{
  "hidden_size": 64,
  "hidden_act": "squared_relu",
  "norm_eps": 1e-06,
  "qk_norm": true,
  "tie_word_embeddings": "early",
  "extras": ["local attention windows", "gated attention", "exclusive self-attention", "capped logits"],
  "init_std_down": 0.0106,
  "optimizer": "adam_atan2",
  "beta1": 0.9,
  "lr_head": 0.0183,
  "max_grad_norm": 0.5,
  "schedule": "wsd",
  "max_seq_len": 1024,
  "dataset": "wikipedia_en"
}
Each number is 500 + 25 x the weight over its row's rms, rounded and kept within 0 to 999. Layers, rows and columns count from 0. Numbers have three digits each. The size before them is the row's rms in percent of the matrix's.

# layer 12 MLP down (transposed), 256x64, rms 0.264, rows 1-107, columns 0-63
092:456466531508495467489513490480534489471503483573533527497515522498511527492515528491512524500517500499506510527465505471559465461510495520468510492507505479497469516465472515502475546478511549
091:437499512523521509489513519473482534466496473513488508538525487511495486481506562475507497445492511528460504498519508495495456487502517502504458496499456478506559504515499458519516492541509539
077:474519537468479477530517496499477538506493461517486541456494482490482495504473513524475486466482538461460534480467503519478478497518512519533493515541495465511541538469498465503474473492514536
103:496463509520508487523515525532483450494540526475518519512485539545485498491497491496488446518487525490491523478515473528489508476543488504496434472514498484478471516530509517462484446524525523
094:519506497515511511487488524485459535526490547494426492446480489533548499534541488520517502505464487492506503525511511475506506478476532470520462481544485473497519496496512462529480483496510466
081:412518541519481497501498495487468486525533532500472489474501483490473537509515469504498481541522498554491503482531503466491489495482492518529461490485523478493513509470528482492455531467508469
110:533537491502500505461532494524491492485466485501483535506490497489474514566491487495464492491433488481510487520472484478469504521471476534533463501464497499483509515510480452485433479492491485
110:493548500515545495517484503511497545464477536506530505536541494451520502544481497514497491510500526494500523504531520521547497461511492503508511424478511480530500480529486487470485483473482468
100:528472491480495516505484502494520526521511504494456507506563543499524487503510492481498582496500525487505529492509553504554477507538491497458473515503494550499459509496517479511534508521481484
083:517463472441463501483503509478475451518527477507519513459487505503504499498497527507519504460472486500553519506531453450481485492499527481476447498483476534503514506462506526503536486475514514
100:505520477468509525484456454495498549452512511533499521519474492478450466455520473489470538510465475489485468492482533462498504492496531505461504480476547472519518500481483495474490479503501493
095:488530464496521473471522445481495453487513521522523470524516495529451532513507493475504480532483535493500534475530537513512492506555466492516502449499520463473512471469526500477508509497492482
132:495493488502475473499497501518465471518497458494517496486466466482521534539470529517468517497533515484476493561504518503533561468446500496527462498495484479517478489486497528492495519445530507
097:485485521492520495474498566538484457525482532481510487524460483497496482523476522502496532497491483538479550515536489481530479519513496525469530501468508498487545502448481479490502523529500450
079:430487465458499494510549521499512478510506528500456504476494474502518453527462505443507449485514519518510503484506487471542508497493516523473489532479469500507519485516520468514526507512539515
093:422539494504469519462494493510508504480529453507485522535459516482487490487483514518499504495476524491509533503489510494458461472502518482531522510498493522530455496492481512470550489441486515
106:498520497488481510497518501469488498542515538530513509506507511468523441534479528496497514464535535518520500495470463484460467534547482477513512511501512548488511518493552514486540448492482494
103:480479474518499514492508501495512487498519501507484468489543512527524506495485479507489495467533490459537537452460513531478528486506501492512506477474496518527456488489436518548475528451519551
100:466522553509440476505482553506518527514481458509531483500505532442507457476508489520496524478497507503482512498449496495488502482512481530518510507443533508514488515494479490466508456515493519
083:484480508514517548479518501538544488498509490516524565537474493504519521475486518473482563500507510499516512489527524463531512489523498487475459451500459508513530482512480502484547512532473499
096:526450517508466505446489532473502526497453490513485519549491487526510499528493465541504474479488516498505492476439504479499485469483531477519476519488496522527487518468465503485465521507554501
118:464462478506545495473486493535498499486522463528502515509465534465499505521492518460479520467504476490455496517480490511475497497438456543456481502504524506458458511504498504507511516477537519
112:543487490509518496482515529507524524510490530485521487478516522460510515511517488492495490486469476466530453547516451463468494510486466459513491515483527483475526476452489537454516494463489533
091:471542452519521481462480478460524486474486478471481499530489513526513489500561513508505507504521515473543487537479503476500474546447483500526537493493493495512492511474518489460457511512463505
121:502493498530504502512517489480510499457502476512522485470503493511507522513530518540505439462514498533562555497514453428481466518514514497511494477535511531498511494529533500517506489532482508
093:507549543507492545500532549486503461509494511474514529526503478492472538489535502548504495480466475505502508472509519483434497540459513486534500481523522474494504468484499536501461498488492494
091:412491519490522477493513486474508533478509498476479516545470541513478480498452472503505475525478487466512468507476474510456513491506485508478507522543478489509530476494497476507525535509515542
109:447494465499518500487502459474500497521513541529503506511478499496485496493478478479512510490505473489456503531511500454492469508485493440475445469475531492494451502450525502548514467477515504
091:509504543450512466490532484503505516528494469470474527497512512480513495503455485497507487553489479552470523466491524496507529562509518489476500550499515497514494504490527518512545482544462493
090:499514488527508534508507564534528523506500518507535525530520476484500519516492515518496530509502517489467495516491487497483524444480519509495413481536509481515525496472525494487542502447472502
097:495517498537508468493484480522492521513438512517488509491508525541508541486512505523495469482543460462512533524541530512524472521475470475442552499486499516505526479518524489486497533489486525
103:458512489481523491508494515532520507529509501463524537503463477494531477515462499518498509468527503428500469499524509487523533489433483519534497461534526484485502489529490512479500466470465501
096:466498492471463488484505497479484505467495520493511490506463488492470492518484508520486546470496526445537531488496513490520535491477514469483535462505467532528508518463534523457489527473482437
105:484517442474501475539499499505485492501492529457483458532458477489457477533505511509458552536474476486504521521513498475462518452462516521506480516508498483510500517514496474539493487492537524
094:414522500502472472535524451522443543488491503493486474518483523487550491512495507529492481489508455511510533492492493510519497499483489527468505478499532521542514488500509498536512479530510471
103:495572476524517489544515512515526527530466503476494506517542495485544520533489538501495496526517544480456457483505488495494500496549528500488492478502489515497516490537488471459511458520488522
106:486500496482486493513520527534507480529481482483480513514473466469498503460522521465473504551524490488488478510575547518503526525462534489474472520472470537526513531521480497478500499500462522
107:404458501522513515494489516517479501486536501475518536485510481504468511493500513480508494547513496447499508529523518485491490518528496468431534530484503506500483529481521512504489503512506540
110:510504478503491525491480489477472532556528517510475508458507519538536478543573500526457471507513500492507503501517463531505508517513497511542518480552502472518560525508501507501503502490516514
098:406476507472516516493548531513520469493477490513507507506480485488524496540506514479476458519505543501457507513513493527499533455498500492478506514519500500463498482508509543523512521463464479
089:489533518466480516480459510465434534475474493502523464456506487494471494505457502550474516505484521485455475520453541504503485465512517522485547512499513516489489531491519487502503489529508511
098:462555483525495517474489543493501547474484474493482485475481502506481508463551491490526476513488536536487520519476473476484474501459499435464507542495509494521474521491481492472511491513469515
090:514545483527502571542489527546526493480510548483472550481464523499474524473472495482496472521504498522491504517520482507446506538469495484509490489495504486483512517502524506549510469486500523
079:523482456506483481504495497491484493513510493522480501476467534534471509494519476534519526546522514490465509485525502520425507482430523494559493528494511529520482473477492513483522495485468512
084:442450523495480533514501516479490520489521469511469545496513505540516512522485484533469537480507448493488493499461493472486506496458517490492462498494479542521490495475509515527450457517487475
090:547512467517505513487499447492536494524499465479527518493471491530467519511496503493460502452477534463494528481527489515511538500480471496500461499496541539475496447494543482501507482530479471
085:429487520477498491500492572524487495517464529530536532489499531497515494547480517510543473480514467496467507508522539525514512495506540497498452545504482529497514505498489506492506472522479507
099:502515468497491483467465481507478479497535487501470531523508518522536488464444497494460521503553528497508531535474560462510506518516509457506510504490478457503522475474491503471471518520468510
117:442505476504483494508508508509516507449519497489520528516524479507520544486510492461495576470525510499478485511502548482501504505493490517497528476439461497472455510470513512508519489533461490
110:516551517498462485511468507516521531520505529491481517510510524525479470461522489464488541532487521454494496465489461520471478528514479518500492536532553463527493503492497494468490531478485456
103:485463475499501520520513459475542519471477526518473508490537506523515492520497506455532519522487498465494525437506478489484503510508537451503478535476516546520514478526516452525481485510529478
080:471506445530479497451487513538434530476555498507484508486502491521475503500520504471477524507519478485507494531459488519489520486479500485489444480479517498495519527511550508545465484492497510
121:425478514487497516504483496489476535474509490501460499505507538488527557507483517521493525483494465502508493465531495498528507450541531491528467498456472539522503482461469529498508499488519521
099:385524502515500506510507482507499502515514486511479486509506478550531502511502491511501521480498534515482503497476459487488550472480463510508460529495514486487501522516501513507448492450509508
096:531492487508487534497502501513500505572531488478505498450483492509535501509467525529481551468507514469496536510549479488548512501503516456463457502507505475492482500467526526502534510508466519
100:477506517513498504508496495521509513515518503505535541519483495452490531543500489471535521480494534466473473518526493549457477452473474486506496515520476552483520515515526515518496490443525456
110:535495501518486494515498507512491460515510529528483447531525504465529472478481504502488494470521523511525521514477524485500499530480486506582534538512540466505470510451493525506503484531538522
097:431522468483455513503472477520498525479534518513482477482469526517498523492511534534499533498504520538499488511439511495468508480501500530502490499525565512480504537515463529520481497475491517
094:553480481511511490521498496484488461473491480484510507532544470496508476541522501548475520510513535496506515556452472490500494455522509471475548512492482525501504497493518520459519491502529552
106:524472498525517494474472485479469523474499511482478495489492537454518478495536530446468458500514523483497527495473471478545541537512525488522541546509479481463507497486499524481472483471514482
090:512490499484469478489470486517514495470491524465481577520530507492504472525508488531492526518493495506500497515515476511504521498533529512533503493493467545525462489507456524499414473497500530
104:511508503495465506475503486510470474485514515481464494490522492499518530554535451499507486532471537492478476512540484546508554480518491537536452477489468474471496490529488514519503507476482545
086:491504529485501499458501554506521484513490514490548515472505485492489501539473541503512474445509465525492519505474476481467528531451508479489510527483502495492497454451519507504515438469508517
105:460507528473481507498484481502540489441478480528506548520503506481502445461498500491522537457485460531526475515442509469486522459504500518528491464496498477481494501475515478511521512492488475
087:475519495495500511551497485491533545474520477494500506489466514496485510483548512545482443520518485520512465488486514493504549500440510485450524497530487514481504488548464508529490480507535516
111:494518455507502477554462500519525472474481518522483458475484455476495506538502509480523465533440453509540474492495524488496514503482549507519482508488507525479542469501518505513517494466496503
100:513510483560479490471549507494495500525507508477494534505447502470481454513518466511521522485463530466511483464513511510532478468501556492512451480500492486510503494490491504467453483460484516
090:486479485453491542484502455522458492519521466471502482437465496559529536511515463509534548491498520481511522462510490475506496461492468469494506517534486510480502520487485508508518500501484519
074:513444528485461494492489474514433513510501529526498549494511448483533521557482504473504499473534498494490473493473488485516512508489524555502526499479480518482540522460506502494523496508502526
104:414477511573519493479530503534532527506528487471511543492515473496509532517480523501489481512474510473490512498519503499476489522505492519487486495567505483481519485527529532488498502485524529
098:501533494479506518429493483467494532461500526493466465512501505517497501462486514481435526519519494477487556479527525482513502516507500516529490510478476464500500480492429501487500492540515498
093:422519519494526500469521508505470517512474482489540473529509482493491534504481519482491514441459480527489543497519491505533487538520473492493459517477480520484527462456500491500476498509495465
108:417485458458486521456519525527503485503526486541488485482531487494501480467495504506506524517504487508502496520474544511499500520482466523486496518514492472452538539480497497490526520452513465
108:525526485452473484516501507479503489497503494484483478472483497469513528524491516530479476493532489545507476456485538484460551529473487470520541519515467532490489468489499519538458460488501463
103:489525484528444501506500504495496461452519496512532486504537535501459541500478497491524506501524523494488527491473486504491596512516498493510484488525502456490525467516505476504516493541470528
121:511484522501458507527506516525533546546509520495507475501516448478455521526515476486474467505487526539466429478490483482515474498503487469523455506502503503521466474510507471520515499505522532
115:528541506525493514508498487485472470477498467526545484486482458439471501554560487484529449517487493484513510517480525489483502496475516500495505530506478530476527530473524469480535512510487514
094:416528473519514533519485488477499523496546456474475478512456504485457508490511512488504521481490525476498479507488451503512506554511497492506517521547500539516462524468507522509486498494500519
106:539523515482519489458494498485507456543474496515519460522508508499498500488526490444531540478496476525503510469491566493504481489545495492452461487503519507458491494475522520484481510499480546
094:558542467514505483511486510452476524512469532499483511501523465489496497530498472498474510489480516469493477511493477496469511528497498459551539485512518523503468505506544564503517479473460521
084:416498519511509499492514532494578512491462483521535510504478494497520492495474507493485480514520511468487487501471493510471515491471471521471480463517494480520512499529494482516566512461511465
094:522529483505475516470499489529514504535493492505475507458464528513511526451503495525547508503490531516496557492485520454471519479475532493476458517534486545494490514500466533492480506495445514
091:465523512522534537524496498446543554507471492494474522470510488512484480472539512486495545507526487482483531469507486492497477557503475511476471508505488542517503468469495528502482460513465503
108:538494489491494497480505471547456494469505506564487492477499510531490470488476477461452521500519493504509505486470534504464516436500476470544470533504498515523493487493488497544531524483497474
105:512514477528497529514485493535503469483511514513507512497549536533518502469500475475533492512457489456461492467551499517454523450477488474495488539500516491468537485498498536512520532478512532
106:468497491523508507499495476515497448478504515525486490455494485476471485518503507458542539480479485505541553478535461470514520484554516482552480487503482502485498489464488536486487497506469540
102:513498534512494555493509545488516493502487469515565504500506494517489464518459477525517488496462485479526512484505505515520497498496484534504435504490532507485471479476540428478537498478501501
105:486505524495460538527479487468473481477498560514468516521471461552488484482511509493549515518446519478548494496481512512519473481506510507527493487500513485526481483492484517520448467486499460
108:555518481513485514497518502532465467533486519526506493496499485516508492547507494482467483478498508457484525470508429482488501480477505490470472529498489513510541453480475440510517473472515475
099:490486544519515549506507500492514483505501493466510531519543500489496496462533528535501483502491516495474478528480504468478491517488544500509438546513485531516563450491484513546518490500508475
096:496503501485525523507504469502517531493529519496504450490535521508503528502532462522522532492480507528478507468515499541530503494486471517530433507518500564481538471515471491527448518489470501
099:485477516541477517447471513461514514525526508530516534496498555479499497508524538490499524493476505457478524526508471526499508508525484497524526479504508451548487490501514522475550472490551512
109:536513487521497493492500460486466496490536479473512489532464450482493471520495498517478512518511490504525454515515471531523514479535512511521492506512502478484555456491520502464414519506514507
102:422511501525509515483531532472484498467501534532532475511467471499512495525480501463499507518483495508465481516517487484499504523479528523467513504489557480488484468499495472479435511489498547
100:507522507520524467466497492484493463501497525474514502465537503476546512500521504483509523509545508517483514495491461488497447499513508523530477495479523476462483534484446577509529503502479540
103:520565487469466539502494504507527467537519511530512506514538476460469499497504503455536500471482511502516471492490522506529481490527478510527479484527481487491453473497451482535462471472506503
098:543511506501493530513525501514536494471505483560513519473432533465520507489491475526522487498475503530511508502493467448511508496465517469544487508529454490513531495523485501510477450512479487
074:494536491507491545486485510495494502496555469508465529509490509450506508493493490504506548465477500479482479482505491462491504503482539493471484468501516438490549477430487525506510541493498528
110:576527523502457497495469547510506494532467539504517522476501505508489504526502468502505494560479517451461527531495496493477480486489528491530516530498490481518498519515498502488495488483541447
110:550484468495481472507505491526497518470568514452469512498533483489507488545504488505507505500526510479510558492531466475513487459491454467496472510503505510503497496487485523517458495449468484
105:482521477515521502494477518469434497514528540476468503493534464533514536514473522471498507446523531499497511512541500476506491527513495469499554522519498498483536494491494534459492478525502545
084:469485495493497531501496505502446530520533476517487474498523495516512503520524479552475521545545509497499488508478521463508433432498481483482527493478486471528487512489475464487484528489521524
104:520499473530517524464518544478468464526514519515467488500474476490549478499500462474530496508486517501472541507480484488500543494463519533441466485489537493502531474488530471500497482465484523
106:534507524505469506500486493519505549489505523481512483541526475455487520477490491512526508507532496463544540460505471491523479519489518503492532510552505518518440542487490544498535526525491525
098:553515488501457500485496483482521508511524477527488528476486493494482532504560509513526566497535480446529513496509515481490507477492526456500481470517440502468482535481517515485517498492490524
105:391496522533499511521489540497530498522484527510495511498549494499513523513535513520513549476496480496481473493507487523476508499494484502518480464457529502491485500490513491464481499526498550
104:530528482495464528529523490488508501524532479505515522536486490468538490501490512482450497491499499494485481499551445446474538534486496439485514518457476525499516470472509498489535500517491485
# layer 12 MLP up, 256x64, rms 0.277, rows 2-108, columns 0-63
102:487505478500457516457513548513498463491505535503503492544497492520535549478487491493524501501536474506536446493484511551507494462505477524512496541506510519537506490539510488483505455540530514
076:478506473583501522431493486519501500529485504497485481504511551533515520511486483492515499514521452542529452492500486520506526480508468497509510535476503488514494500523474511462540487501506465
102:553479447515473488489510470539522473487474528498519499490492457466503510511504514486479483558490468500494554492474528496543485523520516462486540535515532510522487513524534505498515501539510509
093:533527533529509475514476475456497496503503488449490492503493478528531522488480494533506483568457493532461508512495494533530528464481534529511523471490471469501513464470501482486516496499487457
077:512477446477489477461503498535521491483451454471495535529473560511518485475493529495506515465498504479506523524499491511531494527512511485512549532506483531523503520511479510479539508557495485
112:529463485489504546524490463475485441494478484479492475501504547517478491483486505539495496484498506491521530513504492505473481532514510535546511480466513541533537524498482478487520529493487428
106:526506496500511530506512536489498497524455480489538514567486472491482526494458512486511473534521453498480497476496524492536454497526465511516556506484494498466511488529483470479459477465492484
106:515507526530494538499539516531539508472499443526488422491508556521527503513530491507516473530533510514499521481498516523531475494518497487504508523447468525515467519494480490475487489499504522
081:498543542553492498509494507500527500531472499511520506489502504497479508502522467509519509532475470505476463470517493549515464515481447504525523509459513524489487554509491450474480525514457468
105:521532527479509518477492479530521499517501474513475526518445535516528505479501472510468489531490493536528516453453518507520507471458512519510511484527531488528484517464476479476483485553546518
099:501462501495461462511507507517482475471516513531520482512452512518533554455485536533512454518487477514501485473511498547517492486505522497513527480446533467487517468537511483512480498528497471
136:507462495532545507519518502517481499467454508509488477525453559504481492495451495511481485507533508555515472515507499510517519467487487546561524517476499492479527486489507470458521494510505493
099:507499468479485508493505508496516498537517529487498443557497534533490496500484525483489476491541517501522493479536521489503488479501470476517493526488505559528518524527486467445491461512537446
081:508515506510483504504480478488470485559508504527476449510477544498550507468513502494512473481509436521467523508521505515510496517491500511494508501445426478448509480508494498491508501533504471
090:515544500540513471503500514475484523528470497478520501514495512507484500466478507485489471533493537493472448501492547497538453479491506494535494520427490488521502461490519493463477468487456510
109:527500487487498520483483523495477447514519534501523468517477508509490519504481539508572496507528517514490540526514516558467468472537481489534506521479518479493495481541457528476533520495517497
103:529507510491508518515541504532507428524505444511508489512501514506512493516489489509492441484536510504547466527510504499539462473499473535528485500530491540466511508477489447526487524488500487
099:517514516509476511519546547500521533489468489489464522515511550495481487509486466523493449455511487540527482518494505493481496518511516484527507482505515551514497481464488456521500507545437497
080:502500526535481480531513507517522487518495496491525486490506512450454449517439501550497475484497470482489513527490526543478501495497489490521528550454512477480479513475549515523531506519479482
102:506484517558481532463484485505502480497462482543468448535514490488552468537504495501513495550489483521540493500469514488541498462522507490520506522467481502506489470489509499540487476529506466
113:551537471500494485448546519460542502511522489502536483488534487508458502500505517515508489497488473492524497456546525500480477480543503510525536471540473520511533525519467474506522494523492492
107:546485503524482510539489500479553475485466454466463492538516508510499460475549485497510497489527471547502493474523501507499465529477517505517509477534504526537497474528517452481475480489521504
095:511527516523530494483473493513548482517500518490515507555449546518488568460535533543507501538523472487509506515508532506520471477516501534520512496471462493495505475493508509501528481503482469
117:538505494545476508475508513473519484524501511504515476533488520456472497434494488495472483484515494500511502475510521500516446490514518542548477490523509525528461492532520503494527501575493484
102:504469523477524478469490475545496498519470473525502502506452505505525504492485467571488495526480541499488486490488529508518479491504472517512545465481482508487476492494491467527510448528469443
093:492462463462534519449490449462515482500482470512480469523489510495492542489521504519533471505499479521472515513475471543522477502541521516509511515493506474518495495556506522489492488515515439
113:516447489492492486469544484505489477506510499465506488516516489553493487520530508486454477513509465534538498483515534540510452489464512493544490514487538499492492480518515478468461469527493453
094:498491500509486498448486514465498506567487523517489479516516530486537475502539484508482510543523478505542457454494535508510463499550456510555524492494526500476477501504498518471523492515507504
088:493528478509527508476509500488508478517548529519495476529461484480512513476500523495458478550523505505532532498522511527543463498517475486515503554439510479489481527516506486501562491506476469
102:541524524491514501462513465481488468536506536527518411486521492490485484514474523507500497480482498508481537475470540547491527483530491498503529486501543487477521512498511517521489486514518452
101:521506485525524477485499434486503486536482518529516500500485501472479488486503510534479492492555502486470517486513515527476511463537524460565553483467480476493517513525500497534486477490475538
095:507481515528528480490478492508506497504463486499461504536443534511516521475512497510549472539494491516502542481488529526541460490527513488534497484485470521500457479521501557455493466477489501
106:504507505504503467497528501501538490532495444485553515499517553490483533498480491495499508454448529526548489487531526515505504501535508529540529500515486501466481504483532516528502484542545494
094:478484497522504539513552481464501507526509524507515476520514517519460496519469524554499486517498534541509476541488566500492511471516515549527521510496462525474479524511484500478535487472494525
100:511475502476473510504522499493473457548463483506535484478451479512519486439447505532508458461449498524497520494531562509498512480481492524514512464506494519493479485484487510476491512491486491
113:520515509529503511485534539510504456515498504524513486516506517541470504495472495473522472465453495559479500464476526517504488524530466500508544496459567496512489498467503525464493493521468496
110:514516509487478497512495525476525453504479499539502499509479530496486523516496493506484501486477517530483497472482512530469480499476475491506525486451437526507491588479482489451458497519462493
108:508492510505499490494503533529522488490525518530455494493506521499518501497467524535493483512501539539488502532511521527515488508502490517520504563440463494491506507499548477487448508582488486
101:512485481531515499472510530505512474518473560525474454470530508489449470513520482516463449489518507541503496508495504543499511496459493504522508566532501541529514516487523490491497493492476517
092:531510524551509489484504479495494487501490513458486509514493492538484474481508466510474444483550490495469495485494487511490510551474488489509487516478522509522462511531543477518493480520418470
098:525506513488482488470497482488468477540504499470456491498461539493485502472467488482483470534512544494481543491491554505501452514540495531525483492502477489476517536515452513466477505472480464
092:518493514494435517555519499487492483492496489542447479500513516466475525467483501531492490544506501499453540504491501514484502538503493526527535517474490499502507536513496469550470457474512482
083:507509476484501522479494479528490474485512505505454470515483452520549549507445547500479514525511511521548487469535528500548506467522487487496508501510493530517477523528491485486508479535546489
080:503521505485541500509447507494480487557473535484532483500468484525502522424536505512482482495507505548491489510492521504523454498501450516513477486492507505457468509508450476476509477512503496
088:525456511482469535461482565525520488505522482479533487494451510511474521490493511491503473478517507534483487490521516492516443499509515492518472490536491487460473478550513510445529513514479487
082:510479518502524454536492517535527501510464505534506467530462518475497513513523515548492489509558474507529464537492522510527478526470498512492507478499473535494499525541456443510504481513488517
099:507501517492513502502523520523535449495518469522497499519408531532514503470503511533499440518559487520526509497501499504547484494509510537535492512467457483519497484512504509493475502498493509
120:502480548510448517494501481513587458525491503475467492501496502498528544495530477479493497478465485529545481536506493525505504486495504533513532507502519470515494538507488491512500456536499475
107:525497512516469495499526535481462487492495525483509492503531472502513534430545521536512485523493482486472441501479525501490501493495464529545510537505514517527468554513515482511520507521539491
099:523515494460502482510540480527509473473496485505494503511444486583513536519525462472518465489543487503497502537513520488486477454514501519523518545495529473509505492474476475516509529507507521
075:531480518486512496536470536479469500522521488447497512495466512482494531483496510512503482528511574491517458518533511488462524508532479534518521511529496528475463490554529489473529500490519496
123:562528457509524475420522535514486485513494475499539509487486492481491503486482514507510475536508506491495533475497512518540527490504518515494541515519545506533502497540450490486524486528475494
086:504499520532467478497494534491518492505468484509454488518520488476548496503468464511465472500521482525530524491462508492491462483478527550513519558477512516522478542500482496511435472501488515
100:514491516518497462543486499528506488527484500504510466491523538551530470502533485522493487559510521531495475491507498515547499516505494536512509505484507541495509561502484451532521468535522536
103:506489463475462518513519498473511441521478534520518468517433521513457500493522453538534501464501504546486520508540521528532504502475521513516506509515531490497468505514492472511504493538515497
109:527508486483494460451523479437494507520512521502498503529465548534483502447464500521539488494540522501493533510511517504480475465520518475529511551495514504506519484535510521506511530543493496
099:525503544562520500488547487519531507481512494510519480486501497498463485474498501516504507479522500537488472500519552504536465483539532498490519573474476519511493509513510477505540491486504445
092:519523523482519474489500526449507487473518503491474507495527503539500489507472512544506500542519432518517526537517489527473509520528461485532527527489533485489499527474511526542476523536465516
106:504516481486469487458525509482518476506509490469515477537475506477489522500522500526474498500510527517528489467504522542546485475468519472522514557557494475516529529543473504488474474525546516
092:505479538463437458503487477493518488477479461520516444530493491503492515513510503475494492473527478532484493489471530503490528492502530508520507518536538530491521484542471509503543464523538466
101:511476505498472522470440475484504507532469486526493465501494515538495555523500516519553438536459483514541512493512510512511516518495507491513516512491524497465494509533466487466520472506458509
087:520493478461488494497449484538460495511509519490494506544466523504568509483500516508497503521546489518487497490510552547472503499527531478510516497502510486502453507521534514485470476514507439
101:512520527476501518507503515514498489547457451554523496507454467487508533455483509479492503482486514550489507487476507509504447483513483510540527478460470497496534467498460495504481498480473467
090:497504459466516472462515519502548495534488478504473477542501538536508544494494552509545488511526498496515512521522518506548494496519511550515497482511509469543484472534519491514514518543506476
116:524537520508508476508535512472494466540506504468498496479482507559482529497456510529515467505478478514518507494483522505521509469555544537498523495482486543480527545477489496469492496496527449
097:526494508541453496517496496524508440477537511496513472543470494455491511497553523514525497533495498516510495425469522509513515509497494502541481492467551498481487497473498500518523497534512513
088:504485525469523451536575465480532507514465465512482464473498538507500486528498431517530460487516492533493517547499488517492501494479506506525518495469504470502492486478518492508486497501466496
078:505502552522461486487537496538514474486476540521480485497488499506489545510484472522509496512564509498513490525471482542536509490504484550495522522456491526532505516482524527510539471475463513
105:522518480465479467468500522572479474528439465517492488483494459475505502454502498509478490498505504514523520535479533489483493478493466525509520483521493546515500531506505516511490519551512459
099:509522492502486521530502507496541491472458487464507475496491536520508521482524452544467508486471496523542515503541515581526469491520525490511544492501504527463492522491520484518487488510515538
101:507503439488533470482508525484509499485497544492480500529500525531534556491489526545494483515503544502528506484494500552513507464492483478500509546500506541521518512541504484519496482532526449
103:533518504544514502479511468511512484523484529516513512545498504461539489464500472500455489543514500487470494532516533523531495466529514536519513504501512543509500494546460524444510502517515462
106:510498450486511529500499521485520510512529520486537494516490530509509497475455505518521463527527508515536529540468495526491508497537520505532547524490498534499530475531510535457535492534491442
111:518505535530546504470532520513502448512455520536447502505516495519490507498465459480482493490511532510530500473500492534533477527478470533531509510482466536513523527480474503514491525476457486
127:558529503482526477499506480505503500531484547479500499485496529479492490448481509489543480491494507504477509503483540509516487484528445513512496535434514503473501480454505493509525523482482434
121:509531493546513505476506510478491476543523475487513486478444523490479498492509539540498453530508489498529506456471519484539465517553524509504517536484472512510515502516463473516513501517540461
089:531508513457491505515488488524485468511513483497487461522492505496521527491447468541470475522502467495516514454503509495547457531530505519496523467520478474532483511473499494506484515547454449
097:525486489499505472522551502456509475483471512498498481468466503522446505465487535486480502492506512523530499513478546497518500533497490497542491513480486500480454494471544438516499515559514502
094:514486513515448470482533477482511436476498481507503458531499473512477482488514453526492503477496464486496508459493549556482482493523543498508510527476480516520507533504488506461528472472499488
091:499476470469512515520481448480546488528509512498464474518502503513474522448489486508526484524516529522537546503559515495500526506527498514510545518470519455481461479513495479475509485509486461
094:516519500510463523504487507490519451487489504550506462530519493520505523492495488560505497476506496519541549551506532501495486514457528498526540499521494486515525467519509464520506435514521492
084:498539503500501538498501484471549511519508494542450486492523547489536545486503498503488494519527484504552509470482517529490521439536484515520512514507479547498476492532481504506482487536455501
110:510484495467489437465568499519517505508461501527528523490469493507505526491462501529463492474496544553488450498505519523504496501519498483504501522518482491553502519496508482539482500523466475
106:534440491504492530466468496440512504524484501477489505488451521487478485481485484540463479532504523510470518464488529486496448497510469491523491475486519537536482510505452472530492506491517498
105:502494483462491438517546504491508446478495513526544472537515501488502557473486494486479524475494531503533500501465482516525483470477512493527510505507547489480466501504518461523511474550492492
111:496509488516471505500491478467513469480462499446460484508463472489464551468492493512483489524532523511488506475468525534554499457473483506507537511496498486533487519519463493517473520502548472
098:541489539493544519502513527489518481539462533474546485537505476512490516456471500478487490486505523520490466519476531501489518495512492526532492491553468486474527494506488523451518533469459490
103:526538516503498528514500468498547459537471474523507497538511541478464480459490472487476494503478528513517502503543463489512484515490493481525495516477483488506502555490439469482530510506463472
099:538492491531492527479482535487488481486486440530492503487460484529516501541488507476476512492491442495508495485500494476498498425543478484535535501510533531476485512488527500498526503551507519
100:511480453517504493451487485497492504540485514494480457550451508530500527516530497517520493489513470529557485512504502538522494471558494491504503532487497541491494510492483473502475545476460489
101:541517531506463508471497522490489501485451473512469470488503481497479495468510478555540458503523466509493535484496523471530473475525492511523546536486548490526495479505493492514488454470513475
110:518487527497507516508526503477537475547444528526514504522493480499483510452503457487457484487486556505537511505560515508480495521481494527512505514490449539478524493525474497511483488535524515
103:523452521486518471517492466533502472471525528488499493482457533509519484474501515539456498563516465507470518445521501506523469462509488527505524492461512502490468515524489496497490491545497476
107:500488479466483547512523492496539472523433506461476505532534498520473523490473482510493489540520467496492522518537515515455506500511508522517546516485533492492457530502512459486507455527512501
095:539507489473476507492510502517504516547507480543502481488497505536468511451472511471499493498499476494501479478479522503475478483522477546523515518493478549540521512538480548487514575474516512
098:517489518473511515482501512476480502530477527508507498512468517547513531470467553504560461533531472518472504564496543492525501471533537528511483488510493505501501464472493493463499512476509493
081:511452496510486522482490501517491427543483485525503463496555468509476496505470492467500509524470559498498491464539533526504500463487475504516508487464452479499501513507517500488492545499492485
102:530493487480454528478494502520474453518508503494533467551475490475450486489529509504491490514490486522503509504506506479541505505537496529508502502520562520505441495533484507502557545507505470
105:546468528509547525494489457521508493496500507471508472544507512501511488490491509493510479508466505506452512458479574474493476502540473524500508496495483487506427480504502507514546482487519483
106:524490482566507513493481518512544474496504480479471461501515502522505511470474542473523508484496516505515494523491506525473438501540471516552488507507501516464466514475486499485527555543488490
084:521525547495512479522509518491506479496493530515457494516513538495523553505459517467501492490501514483482514519509507534516495469479499481499573525476439506487521475492440486493551511488512493
109:528490515477507521523503508532484475538507485509451481517475546480500473474483472526521499540495498524510487493478519514522429447471476521500534535479511484504495466500508513513451516542483519
109:526527522481486516464542495523496478542491498427523502479451529535475558515512511478488461502481514529510508472512509495515466472485546491499515544510524505513510500516475456491489489499482502
096:525481469516471525514517458509509491502485464463496463536467538532510493478480499469465499517542498519520459519510537526471490509499508481520495486485516486516466469524550537488462545525481485
102:506452495496482464478501452503482494504498500448500476501526463472517484495448494526473463545483490505488482497514530515498467507493466484515537543499477498508524500526502494516460465486520432
106:494469472521471483441510463506534478505493544491531490472457493465502494489475534495513483521506485514520488485470511484535499522523561502538549489482496543502509513474504484457481509479508461
097:545519524516528482508476470526487492500437495520470490534512518461452489488531523536472490469542516536488535523511484462490490517479516494532499528495492528481468480555501497497476472490489516